Each number is 128 + 24 x the weight over the matrix's rms, rounded and kept within 0 to 255. Layers, rows and columns count from 0.

# layer 5 MLP down (transposed), 640x320, rms 0.0784, rows 91-125, columns 192-255
[[118 158 131 172 131 122 132 134  69 157 104 139 145 159 136 142  97 136 110  91 132  87 155 106 148  89 159 132 170 129 139 147 181 107 104 135 120 120  91  96 132 155 144 151 112 111 126 169 128 174 114 104 153 133 149 138 144  96 111  91 160 146 156 107]
 [114 103 136 112 148 151 110 150 118 168 126  83 169 159 130 131 167 134 141 130  87 107 153  91  97  17 147 131 180 116 111 102 130 107 123  70 118 124 119  90 120 100 120 114 134 100  77  94 103  97 138 153 117 134 170 109 124 160 184 129 110 132  88 155]
 [146 128 144 113 101 154 110 169  99  95 137 106 147 148 120 151 118 132 146 115 116 143 153 114 150  68  67 143 109 146 152 127 156  99  74 119 129 168 141 132 130 149 145 127  91 136 116 141 140 133 169   8 121 116 126 122 102 101 120 152 133 135  96 143]
 [ 98 169 143 106  91 188 118  71 160 142 156  78 133 126  87  95 158 131 138 120 181 135 146 124 123 154 142 144 134 132 150 106 118 122  94 134 118 142 133 150 110 121 138  97 106 127 141  85 161 152 152 110 123 149  93 129  81 138 141 139 119 150 133  99]
 [120 193 128 139 118  96 113 145 136 113 148 102 122 116 119 143  96  93 142 140 122 106 165 148 159 115 150 118  86  94 121 145 111  92 131 151 150 142 124  95 162 106 134 120  99 124 117 138 136 203 109 100 168 128 115  98 128 141 148 135 127 106 158 165]
 [169 122 149 167 152 139 111 127  98 104 144 165 112 155 139 144  99 151 147 131 133 142 132 176  92  51 149 109 138 134 116 120 126 123  92 108 164  99 136 165 138 148 157 103 164 138  98 163 101 116 111  93 129 145 119 131 116 133 132  82  97  98 101  91]
 [113 100 123 126 109 117 140 133 164 127 109 165 114 113 124 124 179 109 133 156 107  91  96 185 111  55 154 147 122  68 128 128  35 132 134 148 129  96 195 114 119  86 133 120 110 135 137 148  45 163 100 148 140 110 100 146 159 113 109 134 138  79 102 118]
 [123 146 140 127 111 102  96 159 140 161 145 165 136  92 100  94 121 168 142 129 152 145 142 118 124 146 129 102 113 118 141  87  92 131 125 117 124 171 155 122 116 153 163 172 124 165 117 138 116 124 162 128 105 142 152  91  69 147 108 111 139 122 146 111]
 [129 137 100 105 108 191 154  72 123 138  84 129 106 157 109 147 131 118 104 141 125 160 118  95  93 135 134  84 127  93 112 151 149 168 119 136 139 122 150 108  95 119 124 111 147 107 118 112 119 131 111 145 153 102 154 139  96 125 172 101 109 112 110 118]
 [118 135 117 131 128 118 126 110 103 129 157 119  92 108 153 102 131 124 126 101 133 155 117  97 120 111 189 128 106 157 116 150 127 135 123 156 144 164  86 109 138 119 102 102 127 116 101 132  99 108 123  93 117 144 100 174 119 121 104  96 113  88 103 115]
 [140 113 110  68 157 121 123 157 127 145 124 138 123 112 117 121 130 107 126 104 148  88  92 106 122 180 129 110 138 123 163 101 150 104 127 113 137 141 116 145 142 149 120 121 103 162 132 145 135 148 133  87 133 119 138 142 163  84 129 144 151  96 151  82]
 [117 143 110  96 113 165 143 161 126 148 102 126  96 127 155 137 151 158 146  93 122 137 182 151 135 198 127 152 115 127  99 121 159 122 152 111 130 142 116 105  85 139 175  70 147 147 172  99 133 123 110 120 103 156 138 146 150 111 123  61 135 114 135 149]
 [138 106 136 122 133 106  99 161 165 172 128 100  98 154 133 124 124 137 135 163 143 144 122 106 139 173 111 138 103 136 136 140 151 143 124 159 150 118  87 121 160  95 154 145 181 153 104 138 160 135 148 150 188 174 114 165 109 142 147 164 163 111 111 152]
 [161 113 133 117 159 102 152 137 158 143 164 160 145  82 112 127 132 147  95 144 133 142 140 108 139 132 128 155  78 106 140 127 168 177 114 124 127  92 121 158  74 151  94 143 106 115 141 133 134 173 147 110  86 160 128 125  92 130 116 138 134 123 149 109]
 [104 148  98 183 111 146 157 113 133 171 108 126 160 164  92  91 139 108 149 149 121 115 143  96 131 145 133 131 141 122 145 127 167 173 118 110 146 130 133 132  98 121 185 116 116 160 133 153 158 133 129 159 102 115 108 104 119 150 135 120 117 128 105 161]
 [174 107 132 132 113 153 122  80  84 115 118 126 135 112 154 136 147 117 128 161 102 117 138 101 140  90 169 149  99 121  87 120 104 135 162  99 111  88 111 118 175 151  98 118 148 152  99 109 109 132 132 134 139 163 116 146 157  95 121 144 124 163 138 122]
 [113 136 126 169 152 104 125 118  96  89 109 130 151 139 170 159 184 105 110 134 174 109 127 132 100 110 126 149 157 116 155 121 111 140 149 104 128 160 154 128 144 156 122 152 129 117  97 149  99 114 164 155 108 155 121  89 119 122 130 145  69  90 126  76]
 [134 115 187 149 151 135 137 134 148 135 152 130 137 144 100 129 115 144 138  99 130 128 140 122  99 170 168 151 113 150 177  85 140 121 143 128 144 124 120 116 149  99  84 143 167  83 177 141 133  75 110 141 116 129  97 142 162 123 165  93 167 127  99 150]
 [146 102 164 140  87 134 129 170 147 137 135 134 112 128  89 161 111 120 122 140 107 163 115 167 137 153 145 117  95 111 135 134 114 149 110 123 135 118 120 151 125 132 133 128 116 128 109 141 103 147 156 142 191 115 149 161 136 142 170 108 105 115 134 151]
 [140 121 137 106  90 148  87 120 125 162 143 121 112 166  79 143 117 171 162 127 126 137 122 105 106 155 114 109 143 127 133 153 138 140 133 128 160 157 106 134 128 144  84 115 173 151  96 168 141 116 175 105 114 121 148 123 135 136 153  98 117 130 159  87]
 [134 161 142 165 132 142 120 126 144 132 116 141 168 141  96 153  66 140 141 132 141 163 141 136 120 107 144 158 128 119 109 185 119 135 150  97 146 128 118 110 120 153 124 125 156 141 178 116 136  99 153 140 100 156 164  87 142 119 151 149  89 114 193 129]
 [113 114 136 130 123  94  85 146 133 130 145 115 135 141 119 141  85 114 186  92  84 107  88 123 127  17 143 164 150 130 169 120 121 133 137 137 135 125 160 106 143 128  88 107 107 104 113 174 128 132 127 107 105 122 125 129 163 119  96 140 130 135 131 136]
 [142 117 128 116 107 173 187 132 125 118 111 104 124 118 121 130 136 122 133 110 102  82 137 147 144 186 128 131 164  73 188 121 131  97 142 113 145 118 134  92 129  80 158 135 127 117 129 139 138 114  84 176 129 128 100 104  85 143 136 146 118 106 149  71]
 [ 93 129 134 114 110  89  98 157 132 152 135 127 136  83 120 138 136 112 142 144 137 129 131 114 135 180 148 148 133 109  72 135 152 106 125 143 148  99 133 144 134 179 104  94  92 164 157 110 110 152 139 149 100 107 122  46  99 147 105 122 145 149 149 177]
 [153  81 165 165 113 108 148 171 163 151 117 110 148 119 137 166 153 126 110 134 137 156 118 112 131 101 130  68 146 134 138 115 127  71  89 130 102 145 143 140 121  89 107  93 114 163 122 114 150 139 104  86 111 124 156  96 131 100 114 117 165  78  89 110]
 [151 102  86 135 142 149 133 142  94 162 106 102 104 116 173 125  89 116 169 146 110 130  88 110 133 130 116 150 133 131 102 148 147 150  83 106  65 126 162 126 165 149  97 149 144 136 152 129  92 137 116 108 109  69 166 118 148 137 151 195 114 135 120 131]
 [126 176 133 103 153 119 106 114 158 162 138 137 148 163 103 143 127 157 142 155 104 125 158 129  92 169 132  64 165 133 121 136 158  85 146 126 121 161  93 161 141 102 153  98 106 114 125 104 118 143 141 129 136 133  74 107 163 145 141 157 136 154 142 119]
 [139  98 112 158 155  76 165 151 112 145 135 167 131 118 109 167 115 149 180 131 169  71  94 138 110 214 155 150 123 110 134 137 120 168 140 114 161 120 161 120 137 163 169 120  91 127 124 120 149 138 106  52 132 142 110 138 126 159 135 175 185 104 149 129]
 [150 124 136 118 120 155 127 111 116  82 125 153 101 122 133 104 155 155  99 123 137 100  89 129 156 151  97 102 110 131 110 155  70 144 138 158 120 133  92 130 104 123  91 151 145 159 143 128 159 158 132 120 130 126 108 122 146 134  97 109 138 126 116 160]
 [110 126 120  93 163 196 144 132 143 140 102  93 121 136 118 121 178 160 134 171 159 124 151 105 143  60 158  85 126 193 112  74 169  59 136 126 121 170  53 123 118 116 157 136  87 134 116 128 141  92 111 197 114 179 105  83  81 140 115  83  98 134 124  99]
 [115  65 143 139 125 134 104 169 114  99 123 145 131 104 118 175 150 136 136 112 155 119 166 109 140 166 150 110 150 137 138 149 135 113  96 129 126 148 163 157  98 116 121  96 141 119 125 127 126 101 139 116  81  97 140 177 125 123  94  85 107 114 164 133]
 [166 123  91 171 109 123 112 130  95  65 125 147 121 119 153  71 135 123 103 111 173 149 148 119 113  85 130 115 113 116 138 134 123 133 124 121 122 164 121 139 108 116 132 137 138 137 117 114 156  92 130  80  75 126 138 115 123 132 137 100 134 144 146 127]
 [101 155 162 121 147 136 124 110 134 111 140 117 178 118 173 187 106  90  91 140 159 144  86 103 137 166 182  94 123 116 135  94 148 123 113 187 125 143 104 105 127  91 146 114 141 138 123 125 126 114 103  86 157 129 133 123 134 142 132 117  94 177 111 151]
 [124 126 115 120 117 170 119  98 112 126 136 135 156 186 115 145 116  85 115 126 133  87 113 128 108 193 144 133 153 131 138 119 145 195 165 113 163 146 119 136 116 104 185 107 140 153 158 126 123 119 140 124 133 152 132 162 154 127 150 132  99 108 125 110]
 [128  99 105 106 148 161  91 126 125 105 114 118 157 169 150 159 118 100 154 128 104  82 155 134 186  94 127  97 155 102 125 133 167 121 132 127  91 108 126 106 111 143 153 135 147 131 126 143 119  90  91 106 108 131 111 119  86 125 117 141 148 141 102 135]]
# layer 5 MLP gate, 640x320, rms 0.0827, rows 92-126, columns 192-255
[[115 108 122 134 150 122 105  97 110  77 125 110  90 169 147 196 153 124 169 130 153  64 127 129 142 123 147  75 158  97 106 144 110 106 127 135 139 126 164 109 113 156 130 113 151 122  84 114  61 135 131 143 127 126 188 107 175 138  85 119 130 168 133 129]
 [151 128 110  91 119 112  94  59 145 111 146  92 105 138 147  98 127 137 111 126  98 110 147 131 119 139 134 101 135 142 123 129 127 101 162 152 112 151 169 144 119 139 156 135 124 146 152 155 114 115 142 113  93 125 170 109 150 168 103 116 146 100 118 167]
 [ 93 139 110  87 190 131 123 148 114 130 138 141 134 117 120 146 138  97 134 113 154 140 132 133 142 126 138 131 154 109 166 159 121 120 148  96 119 103 136 120 145 128 132 176 160 137 119 119 122  97 128 121 124  91 113  99 118 105  74 109  73 206 128  98]
 [149 136 100  86 160  94 149 109 106 126 106 193 105 145 133 123 162 117  98 140 159 113 144 113 129 144 187 175 121 171 150  76 154 101 124 106 121 196 136 150 147  98 138 146 117 131 145 137 106 124 131 159 116 108 132 173 123 125 122 110 110 119 159  85]
 [105 143 135 105 149 142 180 126 104 120 183 123 153 117 169 155 153 182 135 125 167  88 125 140 162 119 178 114 107 146 141 158 123 107 115  91 112 160  98  99 167  89 114 138  90 105 153 110 126 134 143 165 172 115 135 148 128 111 152 113 132 107 124 114]
 [107  95  93 145 122 160 119 110 134 121 138 149 115 163 111 153 131 134 150 127 131  99 134 117 107 129 127 148 141 159  94 127 129 101  84 121 136 176 147 103 157 153 104 116 138 135 110 126 163  98 146 135 134 140 117 145 140 151 101 139 115 167  98 131]
 [120 150 159 122 161 130 109 130 111 106 150  86 147 130 122 118 152 118 127 151 144 126  95 129 171 120 110 108 146 141 105 151 135 157 147 146 110 158 138 156 142 143 123  77 111 155 130 125 112 120 135 143 146 119 131 129 135 130 115 101 162 123 105 153]
 [113 142 121 118  94  89  86 144 134 150 127 149 111 109 118  96 119 208 149 116 138 115 101 154 127 126 145 167 141 154 141 174 144 135 149  49 130 119 115 151  94 108 156 116 125 133 117 137 109  96 148 114 128 151 105  80 151 150 183 168 129 147 140 105]
 [147 148 129 129 138 137  96 119 128 131 106 149 142 126 138 155 155 160 158 147  98 126 126 137 125 127 116 147 133 171 135 140 122 143 133 115  82 158 115 123 160 187 101 145 119 116 146 121 152 139  94 164 124 155 103 111 137  99 165 121  93 196 155 109]
 [123 160 144 122 108 160  88 130  88 138 156 135 144 119 149 148 142 146 144  91  94 112 139 135 138 151 117 139 166 122 137 170  98 112 126 151 144  96 147 142 157 145 124 125 151 126 146 149 103  79 147 133 148 147  96  98 141 160 136 126 113 139 171 145]
 [120 146  97  95 157 150 163  71  94  93  97 164 128 155 152 151 147 136 132 121 142 135 154 124 114 119 179 134 119 152  43 156 112  57 123 130 120 120 132 134 123 165 169 104 133  72  93  93 114 128 145 133 126 126 145 115 175 101 118 123 158 109  97 141]
 [128 121 137 103 155 126 140 112 104 113  88 141 140 128  99  77 150 144 180 145 198 184 131 125  75 112 148 137 146 160 100 148 162 152 141 132  77 122 140 144 134 120 165 129 104 193 140 111 133 102 124 121 141 119 104 113 124 107  93 124 105 141 110 182]
 [ 75 150 181 149  71 104 150 108 149 130 150 129  97 147 132 156 122 118 130 146 116 130 137 136 155 105 120  99 128 137 151 130 137 165 129 133  90 117 110 100 104 104 112  87  89 141 116 123 101 140 138 127 132 113 131 124 146 109 104 118  97 159 166 131]
 [152 124 122  65 131 140 149 164 134 131 141 122  93 113 133 150 139 137 100 154  82 153 121 124 110 118 112 116 124 102 125 103 127  82 118 137  91 145  82 126 123  73 153 108 167 102 100 107 100 125 151 103 117 102 121 143 147  99 120 111 160  98 116 148]
 [103 117  57 159  90 100 125 141 133 118 159 101 143 113 149 138 146 138 118 132 131  83 117 121  96 125 134 127 124 115  90 119 140 139 138 159 181 146 144  79  93 101 157 149 140 118 107 131  99  93 125 141 130 142 107 146 143 119 144 122 115 131 112 115]
 [103 135 177  91 143 125 126 106 129 149 115 112 135 151  91 148 138 136 158 160 129 164 162 124 133 140 114 165 131 136 119 104 104 112 111 132 132 117  99 170 144 183 137 110 123 113 127 139 148  98 153 126 126 118 159 140 115 107 151 164  88 128  96 139]
 [156 136 148 119 140  71 100  79 124  71 137 132 107 169 156 134  98 124 126 128 141 135 133  83 129 124 143 109 136 147 167 156 122 119 143 108 119 139 131 132  97 179 106 125 105 148 131  89  98 138 168 131 106 109 143 102 126 169  95  61 129 150 152 125]
 [125 156 141 121 149 119 130 147 132 124 110 134 148 127 161 108 167 105 121 117 130 106 164 141 163 114 101 132 123 209 148 107 143 127 149 120  56 142 115 138 116 146 142 135 116 122 118 135 131 135 168 163 119 119 156 112  94 136 121 137 137 146 156 145]
 [117 172 148 140 126 114 127 107 110 155  86 156 180 144 168 123 158 150 144 116 101 140 152 118 155 119 128 165 135 171 137 184  61 154 155 150 124 145 129 138  95 171 107 125 180 127 162 130 155 129 104 149 121 123 109 132  94 148 132 129 121 136 155 111]
 [139 114 160 117 176 106 117 129 137 150 111 146 140 129  88  87 158 150  99 101 115 161 150 114 189 130 115  87 108 100 121  88 104 168 101 142 141 111 150 124 127 139 157 114 135 146 148  84 150  93 119 118 126 142 120 182 169 112 141 141 143 123 108 107]
 [115  92 120 118  83 122 128  80  60 159 163 118 127 120 112 124 110 138 138 106  91 142 101 121 142 130 107 108 129 157 125 138 105 125 135 138 134 145 134 107 167 107 134 128 143 117 124 155 151 138 123 107 103 153 151  85 132 149 171 129 126 164 128 120]
 [116 110 106 123 136 146 173  95 144 133 172 143 163 167 110 170  89 169 149 122 133 101 144 126  81 107 127  86 108 125 115 152 156 114 155 128 128 128 146 126 126  75 142 110 140 178 121 111 116  74 162 178 124 139 112 157 139 128  80 144 128 114  95 118]
 [ 74 120  60 140 119 107 145 135 141 127 155 131  99 150 126 145 136  90 129 174 118 176 180 147 134 108  95  62 133 117 117 147 151 120 126 128 173 140 156 146 134  78 129 157 137 190 115 124 125  79 102 114 143 100 174  78 192 171 105  47 122 152 162 149]
 [169 124 112 120 102  94 138 118 126 173  95 144 160 119 135  88 132 106 120 132 147 133 113 127 118  83 145 121 140 158  99  82 178 110 128 131 153 130 124  90 120 168  91 148 151 121 132 112 132 112 119 144 155 116 116  91 135 130 147 110  80 140 117 156]
 [155 136 176 153 102 151  96  37  89 126 175 126 117  81 173 161 108 137 132 147 117  92 138 116 141 126 109 108 142 136 128 136 144 126 115 128 162 122 120 121 151 131 145 141 114 142 172  92 131 107 183 126  88 126 148 145 142 131 118 139 121 145 152 116]
 [125 137  95 100  95 118  97 126 160 136 132 141 154 101 161 157 139 131 120 116 118  97 118 129 129 133 116 148 134 114 140 132 153 128 159 129 107 137 128 113 143 168  75 150  79 111 116 169 121 135  82 183  79 147 137 131 149 129 123 147 120 132 131 117]
 [109 148 129 100 107 149 165 108 143 121 140 137 142 123 147 126 142 126 118 119  92 119 131 121 132  99 134 120 110 172 131 153 116 137  98  94 128 149 133 125 103 102 142 146 128 150  61 130  64 106 155 176 127 180 112 117 115 145 116  84  99 112 111 118]
 [134  82  89 113 144 121 158 110 123 110 106 100 122 148 143 152 136 126  96  99 153  85  95 155 131 117 178 111 131 183 131 161 135 160 160 160 122 118 141 105  90 160 103 150 134 105  92 125 171 134  73 134 150 149  93 125 117 136 132 136 143 168 171 135]
 [114 136 103 147 124  93 122 142 141 135 125 149 150 123 113 158 121 134 115 145  99 129 139 101 143  47 119 113 107 102 137 135 145 135 175 115 140 112 132 151 130 164 164 134 118 137 107  88 129 134 105 137  98 167 110 120 122 171 139 106 125 137 130 173]
 [116 100 130 121 159 152 102 147 126 122 125 107 138 105 137 110 130 138 140  84 137 139 191  67 145 136 138 120 137 137  75 160 109 159 118 115  93 156 122 111 148  97 122  89 128  89 162 109  81 124 120 125 100 111  86 136 139 130  90  84 100 148 134 205]
 [141 162 106 121 127 133 190 109 128 100 161 100 125 148 110 129 145 124 129 209  64 199 186 121 134  99 110 152 114 151  93 154 128  92 128 152 136 109 104 128  97 107 131 152 149 121 111 106  97 102 122 132  94 114 153 116 108 143 118  68 166 137 154 124]
 [127 138 112 130 123  78 136 100 137 113 143 157 154 145 100 150 111 140 122 119 174 104 162 103 147  95 142 129  97 142 167 173  71  96 191 123 161 144 154 186 127  95 135 132 106 123 110 132 126 115 106 116 105 129 140 138 160 114  64 113 113 175 106 149]
 [149 142 139 139 132 141 143 119 136 123 111 137 118 143 150 114 137 160 165  74 130 143 127 144  92 126 152  98 145 174 127 122 138 143 132 143  92 126 150 144  93 155 133 130 156 150 148 111 154 115 146 136  89 163 140 107 135 135 168 153 124 153 132 121]
 [151  81 135  87 104 145  96  83 113 113 141 152 117 124 119 117 120 130  98 134 162 146 136 159 124 139 116  91 108 112  82 144 133 108 143 125 140 134  84 139 133 111 148 154 125 122 156 152  90  78 128 112 130 117 160  73 148 144 119 126 130 135  84 162]
 [128 111 120 117 124 109 178  77 107 169 103 145 117 129 143 143 146 119 129 116 102  97 143 130 107 147 138 112 135 112 126 149 109 151 117 113 154 126 155 124 119 114  98 121 139 130 112 158 151 161 155 127 111 126 157  90 137 111 123 129 144 103 126 130]]
# layer 5 MLP up, 640x320, rms 0.0814, rows 92-126, columns 192-255
[[157 131 128  96 153 123 137 139 133 160 101 125 132 105 142 110 137  91 150  87 124 150 124 133  85 100 144 131  88 174 133  85 192 118 118  48 108 141  92  76 135 162 147  86  89 123  72 135 127 130  98 135 114 169 119 128 112 138 150 124 129 124 105  90]
 [172 132 127 117 139 122 123 143 131 144 105  92 166 172 134  80 120 108 142 138 169 105 160 104 103 136 171 134  83 128 144 141 136 102 117  87 118 158 128 129 101 139 134 138 130 157 130 121 131 157 122 118  79 161 118 121 147 102 138 155 116 129 120  96]
 [136 124 157 143 126 168 130  85 142 137 137 125 136 111 136 116  96 138 150 136 125  86 123  79  93 116 133 149 110 165  94 145 141 130 118 161 151 150 139 109 108 176 138 115 113 148 170 140 137 129 152 134 160 110 120 189 132  82 142 167 137 115 139 116]
 [136 100 107  85 139 143 122 155 141 125  75 155 119 117 127 131  96 150 131 146 162 147  97 102 133 119 137 131 134 163 101 120 149 145 172 136 126 165 128  82 111 111 117 140  98 106 100 156 190 119 127 131  86  94 130 106 130 123 142 158 115 166 109 171]
 [113 175 118  92 125 118 136  94 127 116 137 149 132 203 132 132 142 125 146 137  88 119  87 142 132 121 148  92 111 108 137 110 135 137 143 134 123 163 112 115 165 128 102 153  89 117 129 132  63 116 113 139 129 113 166 142 173 134 116 176  80 106  97 166]
 [113 146 136 122 155 123 135  95 158 156 101 123 109 154 116 120 126 113 103 170 134 135 108 138  75 152 159 127 138 143 102 153 141 139 147 166 118 140 145 105 167 127 170 147 120 117 142 131 109  92  92 134 102 105 110 142 156 146 143  88 154 105 160 111]
 [129 137 175 156 129 134 129 146 137 113 174  93 136 178  99 152 131 106 151 155 134 136 149 172 130  94 144  99 147 116 124 152 123 150 153 117 136 104 127 119 134 125  69  77 146 116 129 107  94 132 117 146 128 123 118  98 120 140 125 131 171 127 143 112]
 [154 113 152 128 131  92 132 114 106 134 147 125  83 144 149 129 110 154  93 140 143 113 115 110 144 109 126 108 125 126 131 172 122 123 110 157  84 112 126 154 116 133 133 141 124 154 163  73 111 145 162 171 104 125 111 161 147 113  85 134 132 133 123 129]
 [115  99 122 114  87 140 135 155 125 146 106 117  85 168 148 128 119 167 102  84 126 142 161 138 104 153 123  90 110 121 140 105 130 166  82 163  93 154 168  74 129 108 100 138 155 120 124 157 142 111 138 107 101 109 100 109 171 140 169 160 124 137 170 103]
 [126 122  99 135 135 127  79 153  94 135 155 140 144 122 203 109 148 135 129 117  91 130 122 120 140 162 108 219 156 149 127 144 143 136 106 135 161 120 109 145 170 137  75 151 143 137 148 155  94 117 143 116 157 103 161 164 132 139 116 108 154 137 139 104]
 [116 124 109 169 157 169 146 108 156 161 120 125 145 118 143 116  99 135 136 122 152 153 127 124  89 167 100 145 137 140 104 139 142 158  78 152 134 143 113 122 163 127 113 110 130 130 115  92 113 169 147 107 104 131 114 135 155 137 121 104 164  96 164 167]
 [137  98 162 164 131 141 112  96 101 118  89 169 100 148 140  76 131 137 153 106 120 161 118 104  94 123 133 120  99 115 117  85 149 140 117 128 124 131 105  85 107  85 147 173  99 109 140 101 130 121 134 127 170 110  93 176 136  98 124 160 171 114 152 129]
 [133 115 157 153 105 121 145 117 123 153 179 116  86 151 129 129 165  84  74 201 129 144 117 135 137 127 120  98 114 126 130 100 146 140 106 130  99 141 135 129  95 129 151 123 144 155  85 172 155  79 148 109 120  93  95 138 161 102 108 109 151 108 124  63]
 [126 102 143  97 137 135 140 150 117 112 104 134 166 143 134 102 134 120 108  99  95  77 145 121  98 121 137 153 163 183 174 140 147 127 140  84 140 154 105 135 146 143 157 160 164 144 143  73 132 144 132 153 123 146 130 142 166 170 110 185  96 118 167 129]
 [113  84 129 107 153  92 167 122 119 137 177 113 145 151 150 134 113 176 158 138 122 150  83 130 118 126 110 109 114 121 133 104 114 125  92 144 151 136 120 145 139 111 153 139 196  97 136 143  99 115 135 120 146 146 134 147 130 132 132 134 112 131 118 112]
 [105 126 145  98 121 150 145 169 122 129 104 100 122 103 149 131 114 143 136 168 129 122 159 183 117 109 124 168 150  71 144 118  95 163 153 125 150 148 122  77 141 133 146 143 133 133 119 120 109 130 132 118 141 113 118 117 145 137 142  80 170 141  84  84]
 [118 146 221 140 134 102 135 149 133 121 133 143 132  97 111 162 203 146 152 165  82 115 132 131 141 121 130 129 112 110 151 152 122 139 104  94 144  98 129 128 110 175 143 104 146 118 100 160 123 137 150 141 130 128 131 133 138 148 162 130 144 108 137 146]
 [172 102 166 160 135 150 141 172 145 156  85 109 119 134 112 115 145 111 111 122 116 106 119 168 102 117  62 193 108 128 118  95 140 130 150 134 142 132  97 128 131 118 165 135 143  95 122 153 111 148 122 139 112 136 179 137  98 101 144 156 136 113 137 161]
 [140 123  93  94 132 115  91 117 134 128 145 118 109 144 119 135 129 155 159 105 114 127 164  78 109 150 112 135 158 117 138 144 121 140  92 133 150 124 104 113 145 124 171 109 146 118 106 114 158 139 128 164 115 125 107 108 144 124 139 138  64 134 127 123]
 [136 113 144 155 103 117 140 106 125 140 124 121 127 150 153 105  31 139 128 107 139  95 104 143 101 109 134 114 116 113 135 163 158 107 162 120 144 119 123 170 133  99 141 112 104  97 123 135 128 155 147 112 161 166 139 135 119 110 104 169 119 144 113 127]
 [113 164  95 142 129 164 125 157 111 141 115 112 159  93 132 108 105  92  88 127 160 115 112 152 118 148  97 125 141 109 124 127 125 118 116 112 138 130 119 145 103 130 147 105 166 148 120 148  94 107 121 143 149 126 124 138 102 151 146  82 117 118 171 108]
 [154 145 199 138 134 136 116 148  90 117 162 145  87 126 139 129 110 103 124 111 135 104 103 117  98  98 123 150 101  99 140 150 128 120 109 122 117  69 131 124  69 127 133 138 122 145 140  97 128 138 112  92 113 112 158  79  80 113 166 143 137 136 151 121]
 [171 128 130 122  99 142 118 167 158 107 141 134 200 115 116 120 138 116 114 155 145 147 187 122 173 104 150 138 124 140 148 101 142 134 120 109 149 160 110 135  78 160 135 106 124 138 119 147 177 207 136 115 167 137 161 132 136 154 130 128  82 130 124 139]
 [124 122 104 156 162 146 110 102 120 137 105 115 130 156 115 149 127 149 128 119  88 142 112 110 126 137 152  97 139 150 117 115  86 131 119 133 142 126  91 153 101 124 180 133 127 195 101  98 127 114 146 136 128  94 110  94 130 108 145 146 114 119 144 174]
 [ 94 120 132 143 138 141 144 110 150  97 135 158 166 148 119 115 108 186  91 106  97 151 140 154 164 108 104 148  94 118 143 142 120 140 127 143 180  93 139 164 137 132 130 199 112 116 121 135  97 126 150 139 157 124 131 155 155 169 113 153  91 138 109 145]
 [117 133 104 120 113 105 127 112 112 127 112 169 145 111 100 107 123 138 178 113 152 154 131 141 129 112 135  74 121 119  84 137 103 144  73 125 112 120  75 137 166 108 122  91 136 112 146 157 101  80  86 192 141  87 130 100 154 133 118 118 130 124  93 118]
 [101 135  88 121 139 132 172  97 128  66 136  96 150 152 112 119 101 151 138 173 120 139  53 126  93 142 120 143 117 134 185 176 155 157  98 140 152 138 111 158 112 143 118 122  77 127 115 127 119 112 135 148  97 131 139 142  86 123 129 148 114 122 115 151]
 [138 102  73 102 130 100 102 145 146 148 117 151 165 129 136  83 147 101 208 133 130 161 143 135 108 138 165 128 166 178  97 139 145 142 115 137 151 151 106 111 151 139 167 132 176 101 124 128 142 114 110 109 107 158 109 129  98 133 133 104 118 135 151  96]
 [105 136 142 114 166 130 175 108 110 135 129  96 134 108 161 117 152 146 159  79 152 110 103 178 119 134 140  62 183 148 123  99 150 123 151 106 105 176 114 130 106 120 107 132 101 120  71 116 125 150 147 178 133 120 114 102 108 124 131  92 131 148 131 120]
 [164 164 115 126 105  91 125  93 103 133 133 118 114 127 106  86 137  94  77 118 122 132 109 157 116 109 126 137 120 136 140 110  82 124 129 143 132  96 141 100 140 142 121 149 132 128 126 137 112 158 121 136 164 178 126 136 118 151 139 142 151 135  93 113]
 [111 111 116 111  90  97 121 159 119 108 126 167  97 106 115 141  69 115 119 167 141 139 113 165  98 123 128 112 120 115 118 133 115 120 113 165 126 142 116 103  96 151 100  87 199 125 153 117 156 146 170 130  86 134 158 142 151 113 133 127  83  94 161  94]
 [120 177 145 118 148 140 129 161 109 129  87  95 164 133  93 134 111  68 119 131 165  84 129 101 142  99 156 135 153 110 113  91 146 140 114 184 150 130 123 114 116 144 123 132 142 113 137 154 150 109  80  80 155 121 138 119 198 145 141  83  99 156 100 125]
 [152 136 164 132  97 131 126 128 106 129 148 115 119 129 136 160 129 113 122 139  82 164 117 140 154  84 140 142 127 123  91 116 146 120 121 139 153 142 142 157 160 114 125 127  91 126 125 121 138  96 155 145 133 163 109 121 126  71 162 150 154 207 155 178]
 [138 115 103 121 138  98 152 128 163 106 144 125 145 106 145  92 147 132 112 123 123  96 156 130 144 116 183 131 111 127 120 134 123 140 157  83  99 132 130 122 116 114  99  61  91 166 173 132 109 156 118 123 106  96 145  91 108 113 122 120 127 110 133 107]
 [116  96 139 131 172 139 169 144  82 131 131 153 201 153 124 150 148 143 153 114 165 109 141 133  99 106 144 107  86  88 131  92 133 128 145 114  96 132 142 149 130 120 116 112 129 128 132  96 146  98 140 114 181 149 112 129 133 145 154 117 129 138  84  71]]